{
  "n_kv_head": 1,
  "activation": "squared_relu",
  "bias": "none",
  "parallel_block": true,
  "init_std_o": 0.0,
  "init_std_down": 0.0,
  "lr_mult_qkv": 0.5
}
Each number is 500 + 40 x the weight over the matrix's rms, rounded and kept within 0 to 999. Layers, rows and columns count from 0. Numbers have three digits each.

# v: layer 6 attention value, 64x64, rms 0.22, rows 41-63, columns 0-63
# o: layer 6 attention output (transposed), 64x64, rms 0.353, rows 41-63, columns 0-63
# up: layer 6 MLP up, 256x64, rms 0.326, rows 0-76, columns 0-63
# down: layer 6 MLP down (transposed), 256x64, rms 0.327, rows 0-76, columns 0-63
v41:483474587568449519454523570482538554524518507450501543513549431460518530506541448507426587593450494455524519579449526535478562431484448522496507415507461487560472441486461501446478510493471489
o41:407563543498537450489527487523453507488563530534540498467493460488543557516427567516492516544547495491456494470483483410443452472482450531525490563493524563485416425516557521420459532477551461
v42:516527462519461515517538514534523528545572469473517522489534533510469494524481478445474470483508533516527535558540511543544513474512450521448533459538511537476514483503452475509482545432469498
o42:471443535476500491504468453464461508557514588454541478502427492482576468501497513523494498583480473482473541474534509542489465563457531471442495531483509441542496489496513502514517502454532466
v43:549508569485458509402511462487511597519436498411526507482500519489440535479454467507507527518498506485563499449518499514466490503461539504510452450538501491598505519488488417473490513488484467
o43:502534472530559451530467502503457461493557493620530541529491487504483462460509474530472506527510477469434482509534521503537506513487488468505505519495539521555491424531541494435478517534521585
v44:513525544446548506521476456457480490517520554517497459516501480554477535509508424510550540540470544518498455459498519564532522467484536446515506458476529535562447539525490474455483426470577479
o44:533500495525524451443539525487502501485541431498514550484527479498484482523479517435411494522492476420493493472442491453515492551525487495507458544546516481520494468553505489459456523517458547
v45:497503480542512520573571489518520463495453508533553517497478489484476529430457502531494512491498449518506530435488501445524511474522479486510406546437445453366512436516498552536493547498519533
o45:468478526481463487486380550501569501509414484497458498501503516453482497499547484497523462470503516527533480501487523484465481524545498509453520513547486540624525515482504486535552420549519461
v46:468571523471482509500476483464529459406523446545466493499521507449475514468629527521525470530504481495432525453475502479485511463516524494472464456550518460486478521446554584562521495547462480
o46:475470492475542434526524564550557465504458542498427428496511507509466518507500473502495566438547516490547543556447509517503487452501504516535505530505448528464594559461458429541452506477554461
v47:513463455463560515496544473472517500574506615526551418483449538492491466517467464556568577465554510540470523479500545464513564625501478537511487443457527559466563492556430414501470468456484573
o47:530442536597403469504460457489549487584543446565474558489437544465489496465508526483501427521464441434554473480458438542512550484472521476394533521566517449568548528528532529398508541590458491
v48:467434527494503515449501596454447558588629499490472524452527494586551493612428551491453587543544455540509488565465508506529461452508510517478533519555495542519467527454506489479568477484476510
o48:511518512561440509498541486476573506477545513527517464551496461427586519531443500492562444516474507460401588516551519512480440547465462505559501490462572474450403507569535548483498602431521502
v49:560468550484518507507505590474574508524486490510532469450487501484529565427571438525501551488503504476565486586509518579492490462465539457470554462465508501560515512532513501409501543497477474
o49:495551474508480460475466469465500538541529518519439531479449472512477477501458540506523529560472498482426470450454475491444529501536465568507485499506487508522401478442439518541449533514500536
v50:474519534495549482544479387555501511553487518488485510491388511489509504541509436492517453476491476471427528612495536503452430507568457536525536458472467467447485506447451522420453569499538513
o50:526468414586482505499468530534415467520529497461472473496424561503483537512554512527486459600537497513574448458450496569477532494414581502467438524486541538535410503510476430527524479437475485
v51:577486461508508537554543479550490475451602518583574465476511450499404426455500470481525454456491509590608516449493570500542499445464522482477472566522500584430523495507511489538511527487453451
o51:466445458501535471490515522416577480470484566438455498526459484460465429567497531526496499450433510458470537459539465510496495548598511477500528445558490424598585511458443528565518450468501514
v52:547506513554492511520533545527524530526474548529525481480492489540498482461466488534497452506494471534490486514512479515508543518531525483560541554517509497423499414459524490479460545482464528
o52:476473515478448495496457551459515523504521515490498512513483530480450520483461483504529526541483527456558510483556550526479453492522476458490528482502446509580493515499450539541561455482528470
v53:483487577554453555555426437401522547349499547511429467539567456492435489479556481431505489546424408507436542556513419511519506514448576481518518486462440529482518468544487541470499470487570480
o53:529456511423648484465551581572506507522500520517535578475436470534445589475504495476553530474534528419515501469463429411459550396516481518599423525487546493515514559495517479516524512490447521
v54:516451443454558443480455512520436492548536505431534498521514487487539490512471528506530537479444529550537506571477526488468466489493455493450459542473445410444460526417487490518453551487489473
o54:470543480599465519577507443517490531492468485451486506443474556539555490528552493494480457535589499509495507465532518512548438578545512525510544558515521523511478474486522503508515490445472546
v55:494513501518507458491549484517496465509499453505541517476504528461525524498531481519516431471533511552553531498528517497458514512503489498513535491501476512489540528475505501545451496539473577
o55:495505522548491507500467500495535469525465536526489466544516559501409479457477486558533543559517453542464476497528477494479502493544482480462536481526485424486564456510463446503487458511479490
v56:525552518508484513502515421559436489465492491467495548520513465479477495478451518487509383534540488555422487471429491525513512491527472448503453589506488383470545459499531512559512506555561534
o56:522485507499501513498458583536492443459430514463536491524555582563478493536477437548474531462506531541614487532527543472563532540557538521494520474448499586522584530555525501499561482467527535
v57:456426463477490465503468487508438498545533523506489512657426469527542537454543490563496513463525470509457558555490482482516431439515507565542444499450481513474473630494496553571562587536533506
o57:528494440571525567503507420479525487475501451468442457474511537466557516559510453544532450463534484510475423508459538542420516550532542488566462466525528576409496474538530408539517466450471453
v58:468517547519521516504500467510500500518576519584468523531529438489470480478446568555526456499483499519513497499464502554497474516503511556506464497453430569498508521505564479455503443484463524
o58:510438487473473503461538488477573465468542503511505519494459535441453512514499474538488505496451495510504490462490511459498441464504512414554465523532562455543536514554471495511525535538494458
v59:489519487507515438516533551481500490503510494524484593452496483545427451471428511510494520509493458533526482438473477485515522548503513436489451529510484536447530516522562541506469470464491550
o59:493488504421455557514445488488572538473472494507492426569523511510449477489503537468477479492474522471513500525600553467516476529494449516526528538545515477566517541535464558484522451576501478
v60:431430529555507530477483505510491527556493557549446444504481598589582410561541516521594494481516482525498504548522566440494448523445465603541530489558622422468525504443547557474505434445553483
o60:553482505522404530534529456552518478489619555522521512513498505504547536460539491417470435504506481453498565512472485546497564458517579445477508428495473496438503576463456438519569545392463524
v61:576449483499513534492528618487572578514502472523531493534528491513462534531414586525468421485520470525520575548529454464445527474499559530497559551521517574499507385501526470536476511484408508
o61:405458552518449490492491494492525477502532534520564512466459455475437463475477387559613556544453524496462489521572492544461443489495409494516490459481488459575515543464475559506511485501481408
v62:525554449522521420461463478534510493496529514505503424521563493536455509507511544530460531509488459590494517471544506529501542480490531468518532461468485479438463519412494507552407498512512567
o62:488495494527508439548507550480477486503401471511522516501482562485471529456510509477570562520544458466494552527518481508519439551547481527527527607575507508517529416542473462507480476444525445
v63:532527518491441551536487503503517574492553504478491550471456525560531510571447471444474539471485496443550392551477433480517509492552574507536549515506559484537451533458479510477495542477519499
o63:580544494488504518476520507458476507515563532496481463549499467507534514539506433484486490538478538499480565512512525499483544465420432533491521477440512533561444445539540519560491498550411533
up0:493515464535491553471515457541487532492577531491484524508544465519528475520527460496463481503506480449485436599536508485497532468545486529537498474525582536489535503477529545480501472506417461
down0:517524489451511490476486513522459437554498445549485538505471501522508534510512557518475451520494503507597463455488504515495508522491537490525493540543458481529489518585495510477515491504548453
up1:481481528469490428506472523558494449450469484557608505485542478485472533499491452428556534445497478507485523496472495521457529558514530432536458519489493529514463449552462450527498475467490438
down1:457510480501576518466530505447441516518519480466509521501494542438523523502400527528494510525449468539511507485558491468515437467496359519487445459513486477539431493521504464494470540515481550
up2:480527444469483519470528474508464510422484476462520554465497477415579456581517455543513549457456548521531513555490495481467574513585476531593468511469512555481492482545501475499530529495466521
down2:519523494455486411508474443436518529539491504498526443491498449479524515510544590471500563473545487559530521510490526484469488451564518605498506510521482524495493550491490538482639352531513501
up3:517465442501532449523474542502506519427457455484545534476520477492432492499439457509571527467474465426451479480581508526516487467529492456504483484530558496513560495456503491481505443563504452
down3:544514496512503491458516578532558509485433527531585499529436465538452520505493452431450475429510628455558517532473499428594472524519508508459485450463504492577504536466529458511551575441489498
up4:553566508475547480506485513549456529486558561439490448533470509516525457503406459531549486510499481553551476542469517494544556530564462477460510471528477530527421460508496536511500427479554457
down4:479550574370522502435517551494479522540505512438428601494512505540447509504448528442562442454461452474502484512538460472501481480549521449513483528516561447513530497482560463457503491507494488
up5:529544463553458503523460490523449452510449437535492495526492504437506519538509593490531505484563460447543501442538508531601466502526479522483494639540479572480565503458504487551590594422488542
down5:482463514548561524425503497473601488492474558403481439510559546561561515516524472473501449506566576513518538527519531543463516524399518520491490513449464527543538508526480500570436485509512481
up6:466409530479440471549488513466554469484457539497501523538526522640463469491486533501452484489551533493486503493502505458509505488502487464414526491545507481502478476377401501521500483440548431
down6:463495551500507471455573504475524510474564538594466478503504513443516486535509474492545492428454452457521523437547448426420525468486484504575515432527467417490505449476538443465455557530434531
up7:504482493517528494506501513533474533440465446576523493515503442492502548452469464416495487532542480524449510479456480484439524475586414563549499460561533478506504464503466512504485475492492505
down7:537488510435482525554450441513519478492535484455472587468493501539496465550479523547509507480522491543502478511481466552540495543504528494501514582475367518517439504517520531564492523563464494
up8:462503546534500451494540529511506416455509538499475470557460485479536491480539498524512489459510546466476559469409513518509483518503536470421489553433490526502446536454531462535612484449455509
down8:499492502423483542533550484489536547581449423504469466409463632565509507476542506526522538510502513531444464523554494489459504537518491526536545494527447590516481530534514512498481478549446499
up9:507516511447486450485481453444499488491489506548497460454498506481554534530493551551553576520459522456474535452479484548528499505530472459477526503540545477549523513465510515480520574519435525
down9:507564566488541561548556517488550479521511499504510556504541465573461542525526511488459496508493459465545460535427520502448509474494480464495463519560488499520509531504572500483537478507563526
up10:490514439495532437488456464536532470551505497469459464485563480490494484521469479471507553467487459498469540496428557447462436509538521475490458511459484512624529451503477490536470501494475453
down10:519525471461440533601504506501532506502561570498510501461505498482527480435516509517492417473492503579529487424545470523515540468445610490522539473464551539473585520473443441501561461495507486
up11:508481473555470535507530437557473438414504481481515497462577507508499582434571541551457566466487502503530436459519471482471406594496524581450484531437551567510555469459481485533504439488442546
down11:609578527401548573520526449461466554514451500559458524503452461543557477535489581405447536415510529556502489555478503510515506484527556515549532521475507455555545484527490504449414464518456536
up12:440488470485499494476547456414554496447542548554504489460495516502567447476492473438486529483531461416523495479514464462549523445488486433445493490556526470563545577391499549481474490541453562
down12:434501425452541448501469503462575525445508477395497426506507518493455497459552503498452435516482479497499496449453578454518456516449498586445506503546469459454543461504532482547509482501505559
up13:470458590477470526532472484495481553517566519496513546479577506527532522555470564540521482589557538449489537452491489487520519542495428457493492516511476420508473437515477523587471484506479537
down13:468543514461563541487541435490471536530452520452503504471478520515528530495471457406458536478496453521476502476503574440498511454457502532479546452487551404483483481502483457535466495508471427
up14:470455454487517449501459491521563498495535482570514497519470501518487535540494476483489545469520476441578445454478533415472535479519481432525420488476483467534453502516506499534494514503453412
down14:583460493530523515482488464400507466476513446547473509493467474542469483507497508511540527551403462461486556546491522539518447492456461516514499487595438469495480493526494504529436496531523460
up15:486570521582425506452458480448530514555618504453501498550530463496568558500481458505541433480527491514400484512455538494478430515508531468491499545575538424488444513536532542524516460579470404
down15:504522423574586492525515461558572438452499610443464463579519450537520489567514507522468488506532495503463390511499509549460481526459428537526490489487486481462486572512480485501524472504486470
up16:478481475498502442532538493563413470468453512599513502468525538497442509566538410447498482520538532440557476493543542510527515527562509464498465463495546520544548467515450523462464523502497499
down16:502521535431530510517478469512478471518549452452477515582450478503539511478451503450489509459498466508452511514483477514463480484517546462513520523578440450487482551535482503466512480500468493
up17:493485561504518546556488524442497481429543522480498491520470473575561482518529497495619548528480513497458495481513565533475511496566444423533535479513461537508465517516482501542471592508506436
down17:509456479507472432413588533461500488516553503485560472536492512493500549450488489473498547588473506551505457555519533495500510562538472483565476435548523472470505504504462478574507517472549461
up18:435527504489517536561419452454482523569536507540431473508537548542621470510487524441545468465542406516512530535505484515521455468521452456441487537552466509468533433423462507574551515481485554
down18:521465500535542523473554444496537519507522493453510427470511484485549552410458427402477526482459430519532561534480563524535531545470573495465537503531485570449446435522501516511476482454465441
up19:479565615545505443525438535513495556504523481556488515527536468458506540487503521467565498524499484551470559569498493465516561545492411521491540541517530445519504473522513504554557464466477482
down19:513495422574456525466395502567525506535474446528515565544472428566475457466542513552465427505496458476565523477445447541527530517515551551527475473476514487499485508417523468496425464491479472
up20:587491576482527535458438504460480549423520492518501555521497482465574493484500556475579470547446472519483529539492460577400559509527447457499583495524465487454562463492509514545507506421528468
down20:481506470558437512446491531533478438520467537433528443512472567487481417473531500554423507522509518504462554501483510495489492456430494530543465537502508473440438551497431574530478512532495471
up21:477543436480492472485548524519439478441552513469550474484492478471523489474464487532528456524442468504503460501484531566497546566471516474522455467492541574539555477569464499485525559500500502
down21:548533464483464543482527536518464508570457446510412476523510474489481493494491519523488501494490484516543490483525520486494493534467501545470570466474531490469481491505454519528551467506510521
up22:585473500511456465459472556527432473459497507498532535531524489540510504454536524444550495475539482515544526504511532494506483406557486481543542517548576483463528533521491472551556442499501511
down22:479510557558519433462456530537539477553550484503520572530496531508519525579460529501513499555531483521442476511503520525516527544470485552492466429452468488457542428429466494466493507511467456
up23:490481490491516464424517463448472476511449589412541435529438482475514462535540452535522614426444448476549523488507569510515459561491525484474516583481479512511550494526563445463490504505562584
down23:538536522479496568459470491487517475511505457488497464439512521475443526492512478510493532497492567542545512522478540458444541494403516469500484480608507511536488502594508451441548485480518502
up24:450457552522484493502585519455444509483522493484522527501497543526547520491507547494485554475540438425509447504448440460515489458493437524552438566485463518502520498562529497502502496474486507
down24:529553532455575455572494458506564485525474495525466501497498514499484502487488405517530479517434534490529483511447562563501497529481490444488459480538455483509498506571496492507502513532513509
up25:510487556489505517427558470439422511524422549499529506478560459596556489491523469594507514514577535465448513474516505480532519576508564522466414499556500571513492447520514521540463535486535507
down25:525461423522523543556475512522525437523443507454485492510511529496455450570453504465493482486470561514505593543470499556500482462500488506516497482525506461488523507580468494493533518493486484
up26:489575479516487468508487484451530505556556609526485452508526536523435602471442543442440492452453496504520504495519522446487439436532467507454555485549500487469501489425494546486535534554444437
down26:421539440623451481471480503494501513587537468504450481589438459477430529478528446487506491451518417508541523530597545471479502573506486525503468421499466564467482567418513550524533474525504511
up27:436517501583557470555499525464614502419546464591523488555526541483462515519513516555584561506492549482504479536500514458519489563521576476478566489537523444534484546502514567498494542489460600
down27:444526598522460477532543578492496456576545483531518536507506439453524533521486478472544521539535523532496512547409563595492541468501484503547509509515581439560486559471547564555536519505581480
up28:492538592488412550507487512479561470515537530477476524484504482587489503492505499481501537522509501561476537480514610426493493517611426496404502568468447513526557560434501559530525528495462466
down28:501474503449501552497503525524581480464490483439402470490490483522456447495463411523504557532514453541418487440492598568474412513512548560485492463483568470426490563431446529558560524556489437
up29:525481519549463425495492510481515510438420495522523488528484508484426462459433475491523546444479471444475551476556519545502444517540471443451555521557462482561546467521434483456537506516474418
down29:537555500473533482548531509479514555550497485386522581534484541496565551524470468472486452466555522483534495507504468504499541462477481466534491565470461437515549470571515492484486540543467509
up30:475480507495559496497512445490463521509489452435474492467553528506571497475483585485567489448547506494537499439489491510576450436525478500437502571465488505501492541442518488599521522453462517
down30:455501460479491490487476494516529528486501544509521458596427436523558424540513446471593483498467538555522516520521562438524522550512465470468504466505512499555415502456509535543480512495456490
up31:536477575557518516543480447495517546401529470534521491541469486442513555466502517526484533583461497476491475527531470528436552520521515482516545572534537507504475512561515512562583517533462493
down31:442472434472429486485606488517483454602479553533545500514496467553511425498559489506436536499477512468475443437474462518508506470517443538519481469501504461493570510481560553456475567462500481
up32:441493490490494486492531548534570451482456501524432536460456478556536497525537480519522492564543539534496445496480579453507486557543464497450539467553414573624469505449511544460480426497519499
down32:453568510546446479504560502462423426534511525484474502506549516532487549504511571457523486527515453558454495552508514418440562547507491513566469413455443495571445486400522486460420476539441467
up33:513530478444535527499554468505490461506471495539520472456472554555511520465459594504569549519516524539544506490559427386494532404636443542447574501506529519507514492469523524581476522490520536
down33:520492505539516436570520520397459577514539489424390576518555513540532498455453460464477527546483540525547541478522531555463530550475479494527536488494476518445578523470499414477440546542483504
up34:494466502519444522528479459502443523520511521532477450497462484511450547541490514452501503553542493423474466518474537575545459520539492475507517515531514502604578499429441505490538484509446523
down34:505498582469490560475587564576487495487460538569498506516460497470506473499462505484510498486491492571505453455503440484568487450478504519531523497517533522510421540540451541514487541493515475
up35:414477503501451577510467553511458544459557561499410476447523467503443506483509445457451520372513525483536481541474518490421512411525533503525484481520463464483505497444453513549538496421515514
down35:450493521509507492529453565516525467523493568482439466452518416486375558442568455562539481461517493488451493414463496517570470543403520461481486467486544445481502504411494487553462547486478557
up36:402482421533384545515520518493457495502640483486454408459576569547496520490553539481508523518491430405536483479470565472454460437482477508420534533525466472484513528513487573563575506516469468
down36:558406516553596571529519404516503550503507573501478500465554485470449442570529523488466498428499559560500523564510513569511476530432513521446456462497537510528502493531582452506533545513504412
up37:460443444449370496574490501436552529542569473520495450517528486518457488454517511531564528468560475522554480547494476484459508485463494499440530469476554474482491485520539527560497507525434458
down37:504521588458516484540483438520576524500411475511482547491531495514525503458466607454477476479449490568548453500528495497463446514538526527523480501488565505471523495434540535491553517481458565
up38:498455492552470472554504517473488430537490539504488454500521552492468515421510522444571497509534469470538497492472456536490517461533486535481451522574545543491547483469501521523581551448464458
down38:516486566484466464450522482520478557508556460429506531531506492472443516478514451462446477495471479543484464504480518501509497502511551464550509422512567542468440538539531484513475443476541539
up39:507410456495480425483539513447444506523549523527594464462581488460497575489508507483464552524489481460524507516486509468477478522432496541510475574545526453455490396518520569610478497516430458
down39:540437513453506537535506489482463535455468536541437460447528516463551550480467481594422488501415495574424516560557472492578591478569485473499511516529503511500425573568459533506506494537445576
up40:507563501478349481450497499474457507545572570477526470481523497513514484491539502543546437452468560479485494525455513503541506549487537555499496510500488596611472452516453531528471454501499514
down40:547484498498573445499447472489478515543511440552505569471487534550491422522510457477539557542509449470569563587484428498396528465517385560546435537402448533545524494526503549509464570490513510
up41:431516468502493541489469428533463531507543482495510540522507555473543489530520511576498479504483482462541532486458513539471542461492523486500472529432457494504487515488511498516525521501422537
down41:531489516497542531508542546533524471501478514533482573495512498513488499484530535469505499523528489479527419516533470471538506495522556500491520486537472531533428501511520539432531518513539465
up42:449526521541456459498484508516493520539471521572489517535473426518512469498482496423512471521515477558480521499454532560463473453574481517430540515540501510592523563380478557470522498493466434
down42:477589507456469576524503496468396513469391489588515564412455517463566498510513516546498524463464427493459418512536472574508462481524482463445501470537482496520512523495500479427467564512515539
up43:497517544516477490543411544583540500479488529450485524429526511461548440478491551542494539449517459433529539457500507381552576544514452488517465493396513469454518492506521533544551465485477528
down43:477447473431510498495502496438522490446449592456523438417459520563468480499483487468459470522524515541456530490529514452476492453466502521510528518502480483537469466471495504519469475578423537
up44:463438519480477512527509396621516516533440503535512553484509565491520513474448495499499512509521516520603480465526515517486481478530469472482534476418524501442473521449526533506482424425527477
down44:561537516481545443519516509480565504560529427450465567521466482469451553502526541422487449523534520463550569559572540461488567490479471491528535525572436452529479566508486540539507491491498562
up45:458488534502463465496510514477539510436476615525501571570564459591491460506537457504536511498544581527480482482532488463523484493530497456444516458537472447550570486472444454482474514562504497
down45:545509536435564495532540464450486531495418465521499496460495522483552519478461450466488552506443503497475453548484467556485482524501416500464460460534508468501490463574521479463493517538441505
up46:453493536460574506483508506464515496502513487428498548477561483421516483495501508458518483521517496541520459508556538398492506451496436431492519567496562501505518487525543471565476461478473451
down46:495470439561494461512437517536463458531472509596526509528444477518451494444506524512501517535550400520465489514549517490526459458469518559468521506414505422461498521474528518476518524530572524
up47:482522500494440537441486483487570470439559529585487427548459513432472541517529483556567465519492461490523571531459517547455537464541501434508462501428527507484577464551544452520435501576503547
down47:535482518529569467542521417565510486508558498500498428572514591542503488486541527492535530472458493522427549525496515495565508571504453468473539436515450457522427510495495455533461514514485425
up48:539434524475513501480566512516532540436523469485476434491448478498543465484488420573496516455571495463452511479548524481518486570550522488561524413446515542468492478498508486492453551512537540
down48:445537466531603503523444536475515412520477497486502538439550506514516485544537483474553565438430480519531424502477505534585497445506533504463448564541508476548489492559505513481459464530479516
up49:475515521455486500539534447505417491468434550444455438481506466508511440504472483563442434467532469503536492554480501521488534528467552484492472493497510506556453402435543525451506522450549494
down49:459466510502488515506541528481508480495491583471425414572516522512538467533500435518528455493552502501487552568516566501450491562463420523472472452534567481510528492429532538525471559521500456
up50:475460447513489477526527476482521506454481510523479485488530469542527524470457516477448496511556453495573428427496481463483456506465512462501447513494518545525490587523499485505518491529480510
down50:451511536429482502517507497540516462525489533497561533479467544469494498461567488545440488536509509426524447508449429542470509542502454525498476545512513496513513538486473542478451576438533492
up51:486454598483416570528407465565507514496506529534505510471517519589564509461456455536436514538487528473520514424519545479507528482516507512518499524488432470460551525467511521572435473487553451
down51:530502452507547483490472469466528443478490531458536418510508538485493437464547486418489471526481527462481490517479526490502495546426535524510509493516508492443531499488510531540476512528452501
up52:461544523517436478504457387534525533529520522450522438506451432505528493508476476478507401454541474516515472496470524471471546499429537562448443453482483546525451450513500548474478538493575530
down52:450498516469460505542516577493473496512461397488516523505464435577496485533469466487427529402462461450509476432479439480451487485516489446446527500504460550551424571436487475471508509543556467
up53:552454591530484487514515521475475479514541507498573505513524432481484452505451548513621513485455503498458461618477521531518509498557435515472532446540515501520446407453488525482513487594476426
down53:497435536498511470499433440534492490514498545463539485427484484389544459505450418408489464477449548476619505515480532485451589526465464488501551532500516471454530454429479451451502526478492492
up54:470552475532420545522450524419539452522485463537481553562450537525467535470507509502573492488557476492486445533554518476507472511560463510434560476592442482590515499471479460531474527511499442
down54:530483494494512536484466498489530479484487484444461432486548554432521534491499480498498527551466531456515472548458531513600482597455575560515509499478476468455560522491513461526508440487569530
up55:516515573480523478533443474484469525516519466456571553571508481563544537453488479563425530535512447487445416492476539498453534516498513533523524602489508490496477472483509470525488471458480500
down55:438473545515517507507576566500519484441420567579469436473485502455533493473551574501505428449508513552461513451481529467500520501525483517522461459405505526513502440507485465486498514546454501
up56:467478456532517514528491557491484432491438482500492487447549492515449430515486494514513595423518439460552475464483520517475442488524490545458538469497508579473522429490505550490508504529493565
down56:540479488482517519541482397501475536524486515516424523501459497536504507491572532431457514481505457469417488527485493510481520466446554516480528544508479491458538516561545576518491501542486448
up57:492477523541469489459535499524494481529480463533545481537454502528489506484436462489566492462458488487508511473531484581443520509467483522513492488436508530412504441534594511499459585525569517
down57:531534523506506475455477487496452495532503467482513502516482513602452506472524549481423524531539491540490462498478463520513474465483565474510500501516465553432502516494475472492511458486448563
up58:470488562477503572521501518432500536459560537432480524379456525460552483531523405611536508481536499488562540501568590514467455499520410423498515461500526441490515469520519496490499471455500444
down58:508562437527467456511439436469459505481504471502458418469499511559520562414542508551532559440427579505479483511483468520532506415544431507494480468589552556429491562503460577509500473544487510
up59:486491532583521490488483504573501519474513546453516479458508492489507470413490542556571478458532490455542461506548469503474520531516450381530404536441502477529547496572486513520539541496503454
down59:540455433543500496530434551505495518434456460523547523474367508572540511498535549570481470564502539454441518554534414509494490488471462509476491531416458379611457518528470494568510519518484526
up60:519514491487434495488511410485419515516509508428466569514529496475577506566570439503420587443439449454492518510492485422498514493548470465509501490443480463550510484410478521497613446481463559
down60:464536548430473449452467480566465502501451395450451459518449511499434471510475479475499496561473545433494478540637508486451483510495531511539522445449401496540488573530593511497470583562502510
up61:516466488488422478543551497440531515484527455540520514440567475595503515514531511514470595417472586470540472524495474515520552562471579433456490533503443474473441477421455555533493537475523504
down61:461525515515452509459527425502462456541507430490489519553434456436477550443490527541485630510447513520527440550441535465475549560479503509523471522530413557496506524508483564484466483511548499
up62:492468559455513479511497500442479526485489506473505498484553465480542457502522531463585530414525469558506527568497513478473444499526447475539501558469536481394498515515503573453487546501602468
down62:517560482444499501597510507475588540431558525446530507433452504476494457496529524549503428528468523488458529448525551504502519410539544476528444603556501557512531541488467496518454440504510491
up63:502517458472493510538525491464527483431475607508477527430463452575514559464518419433460525538486504486503477503525584460507483525498508429463488501509519446527455455467518478515491479489490579
down63:525490487516500526478561578538506486558502513512461445511502486508523426551530546409500492408525480527504513512528535433514549495448515519503551512437493462429479555498517534518587488482428435
up64:411458461451542509474532426515444497465436509510532474556482520551420548471510455478490437501552492496529483522491522459455522484516448473569467445468556484491514458526484470423502370489490468
down64:544470470575442482480410469441525504502488510438508492523511569504528482442579509460520542558476550493482548531549479576480481532475537551543566507454478479486546526456473544555469517521518477
up65:475561449464497508533424469514452535543518491546516469524492497501449461466482464471586468495506530430561433501508492503441475554525475493451581499569501524530466529432447480573502444527515467
down65:495548549402540529491424541502537487481500512561456482479549439461470467502491500476518495533464479493612473520451397535528385553459421436453502489482429560458444580477520500473478482511450508
up66:534511497498463533598561530411517544427533495516556503511470492502460540503548502552567474458504526483463548557576536557534459496544515467512526493492516545452447473465496508538543556522521499
down66:442439532531504473523514475525519504532484542517479511529511549535494555484497514463527501548463508446529472431473513524510507480478469473488485554465485397504506605548614584557607491397456398
up67:547506572499477554499481423454511523506501455509525508550495512530549460466400455476481562475534521448435509494512485483457515560581492551538593541456434486485520524489558433465576418570531559
down67:493488464535472518506519453444548466535510529366502602529539536537421474527536498481516551504436502451497495503482460563529499508475464553492443482504516426519501431539536516554540539540488538
up68:543531553479477440503422447508482461460517535537522523445528442472565436498492521480515464531566510525598575458580541445514556527507486511512473433491464485483570497470500544487545584537480407
down68:460521555560512488452522506543432526510555513547509463506515523505513499496439468522484493419516442433496423446526509512476601444467505506583506522499590515501522621520493502509531480500500501
up69:520430474500495491469521482447414501470490498444590589522491477416499579476502530455478505520476493548504470507507503530459599491483500490491481519530534539541519520560479470575521509520518485
down69:479483476474497505532480498555502485496548420557448451523459586515553464508467509519492431465518484496498491489485524512520496513490536479517522494549545450539462496531529540531427494505445491
up70:537531540451499537490546465477461525521554474506461499547483406514521569420524435539525482558458532462498538479546497500458511511465436534520599466483516476541511410505519484567495480517563520
down70:522491502462485567442478555531514488507520509483506437499426482479532499511504504461513450545590461509517511533459504462568462468575576449423486432496505492472408473446580493513464466495529469
up71:484478518551508520521493458519425550477490456531503481452502479455520471490495472444385538521533539548515511504520507506504540473457442486518408492483507570560618452474499512430539494457521443
down71:492534510434485524426533562576475486536467499541524521575532451500490516488498611539552458529453497555465441372560474545545479571557498472502520496469479523513475553509520558495543494479496537
up72:477477537550498443496431510402562500512481531534494467424492508492531510516430523459490436510481489475469569452497531486520533527505486511460468510497508495574498472487549548459456522537490529
down72:524511486488566515528482561492493466506472405490482471572471505469542588543567510500524516518539515540523418505458516494503460542552516493492450458496485473435533547456487484513482489517514471
up73:529438582538459459464453486513467522487501559551473483488434505561516583503476566472487462559553495483589508407503535491471506468432452462532455530500451505505451519484471468604513458487521445
down73:574539478502540454602477454460510483484510495502476461523546525510443440477586523514479558493509524489469467537472513504518492495498523545522559479473531524476514467509501514440525449548458487
up74:497522506495393438492474505409503427501509525416520457517524530453528495617513429589468507471494524494459493450492513448544515491503551416556538476469570513503489478485526548467513497520445547
down74:556453445547523482487530384506459492498442482554555446465474499532443432513541502437528431464516525518509513484532512415470454462515497550559512465525568480410528537491450434468509418547537538
up75:450411485547460530541443477506527543545496513560488495465519507499549477505427549589504531550513447474505507484502549495548402513521480490475454531574423448562540542410466561530539595420416506
down75:505536459439487477536524540598493454579492401562475602527439503529504508587512477493496453470552466505539410491544429499489491479499458537530521492522547485517536505482545456413498504477595506
up76:534415508495478377424474528535496407607435531547559416501434504484597542491422530511576535426552494465520501519502495454558468489476486557427558500545588470505554518554630499526579458519514463
down76:524551564492599476548545581519500483543520521511391378470479537499486459535492492526474515580511540503467551577458447463443431453515412543510513456586564473618511445490514411457477483475527570